config.yaml
n_layer: 20
norm: "rmsnorm"
lr: 0.00651
Each number is 500 + 50 x the weight over its row's rms, rounded and kept within 0 to 999. Layers, rows and columns count from 0. Numbers have three digits each. The size before them is the row's rms in percent of the matrix's.

# layer 13 MLP down (transposed), 256x96, rms 0.301, rows 251-255, columns 0-95
099:565565484547505444501481553436548509629544466605521408537508431488449555509487416470528599368459591483529487533537532523532531494480497455466510458439465478517618473518495503493436480546413426475455551413471562552444549494503415463453537553432488499447485482463582449459520538545504509502
099:494538551546526541548578468551494454469587573491549469515454578439504550490465527426544584586523495406521555541584435505430580482510493440613467451467566415501567494483444561497453442456525479450441503532481479465527497417432496481585474542516428471600534523446517464481540594529459473448
100:417467525576490518609477465508627496540522530502535558494498514550473543432431398500482542420482527459483431486499498567495566518551445493491456512558512600432514414500522513504460514547433558598409602558463511493451596481504482448608510446435501471450484568475475489488460522609505498500
106:580531476483539558466488504557476496418575557460489526430542562479562485501450543485471564551512467563529487507544533500464434429533480420547528532573562411480477529480383516514425561539394422475532533497503448482482446438542464535500468492519477497304519549466493504483534558585570516434
110:498460480542507511563496504532529474483460465480463523513531487487556496512430427502543621514485542564473451499527556557482529506614490421593459501550478542434443420465569463549503532504426493507557491489494576450536519488506663406576471473509419445382550445481407559519490583457472451497
# layer 13 MLP gate, 256x96, rms 0.317, rows 252-255, columns 0-95
098:505519359491569562589500465465474519428539525537485461536545488497577517490464406573519530487531452519439542563509480525502521469582477449535560431434449473543445534515480507584584457501560575449588510562507543408422465541515536515397399530493468516493515458537482488425394503472487430445
099:466511482517507524421612518551529534458500554518418495498525457533578505441539557621477507435600522536529419503463473508507500549546455514474511516551477487488519542525487527504500544399521514511565477426493385514378447370503530440501479590482589475462449558483537422526530554549441592537
105:464474526528467451564574534469518492461589607571474504401547431449531482561545452543533497433514550425537537522469469503520524599463494563509479530492497522443581472493531523549472460486470447568466504426420500460533554616427558648507515447531520587560490569475481526499463511454518612492
106:432564437637514558541454460527509559461543451523486497499429436505523421486515556613464516557553533567472523505502456467467548428532512515462441439546507463540450513496424518493523608456519452481550460421567490557498496545393556454447400519515407457498543461587436542568520483510487423491
# layer 13 MLP up, 256x96, rms 0.299, rows 252-255, columns 0-95
097:485581455474537633554538451516553474496566544516552513560510584510519599533543491566497579511468466513558488506498419493516479420444518422468509566532535466408532533478483503506512591515496503505425419546500458550439534491579433627580509517489529477492390368510500465479470487439501454543
100:477351413543442540462570545389510540580482512475525479571549624509508528510568522509518435555542521517481559455522483497555453475414482468453525514445460540576461548659478476534516537441546527429424505491448461539444470489467447528512539460519545476442533500501530410465508565467499550443
106:520547494468427447498406397526569440475543428540453495544532523489559461514442485598488470500433473494514568461427527503414588514528564470548422468522554499513498572485448487438374535466510568539472516513561423498546501485632498506427502534434515454455495505531495464512576479603533499395
108:505458579433610396530505482357569475553580538547441489507495513460467541494514461478506389478459491484489506517465434510473525537453514509482518588487564550486548528460507417559582356518399597476502537504536455541499409538553454517555514502548469507503529461465494469505582469554567458489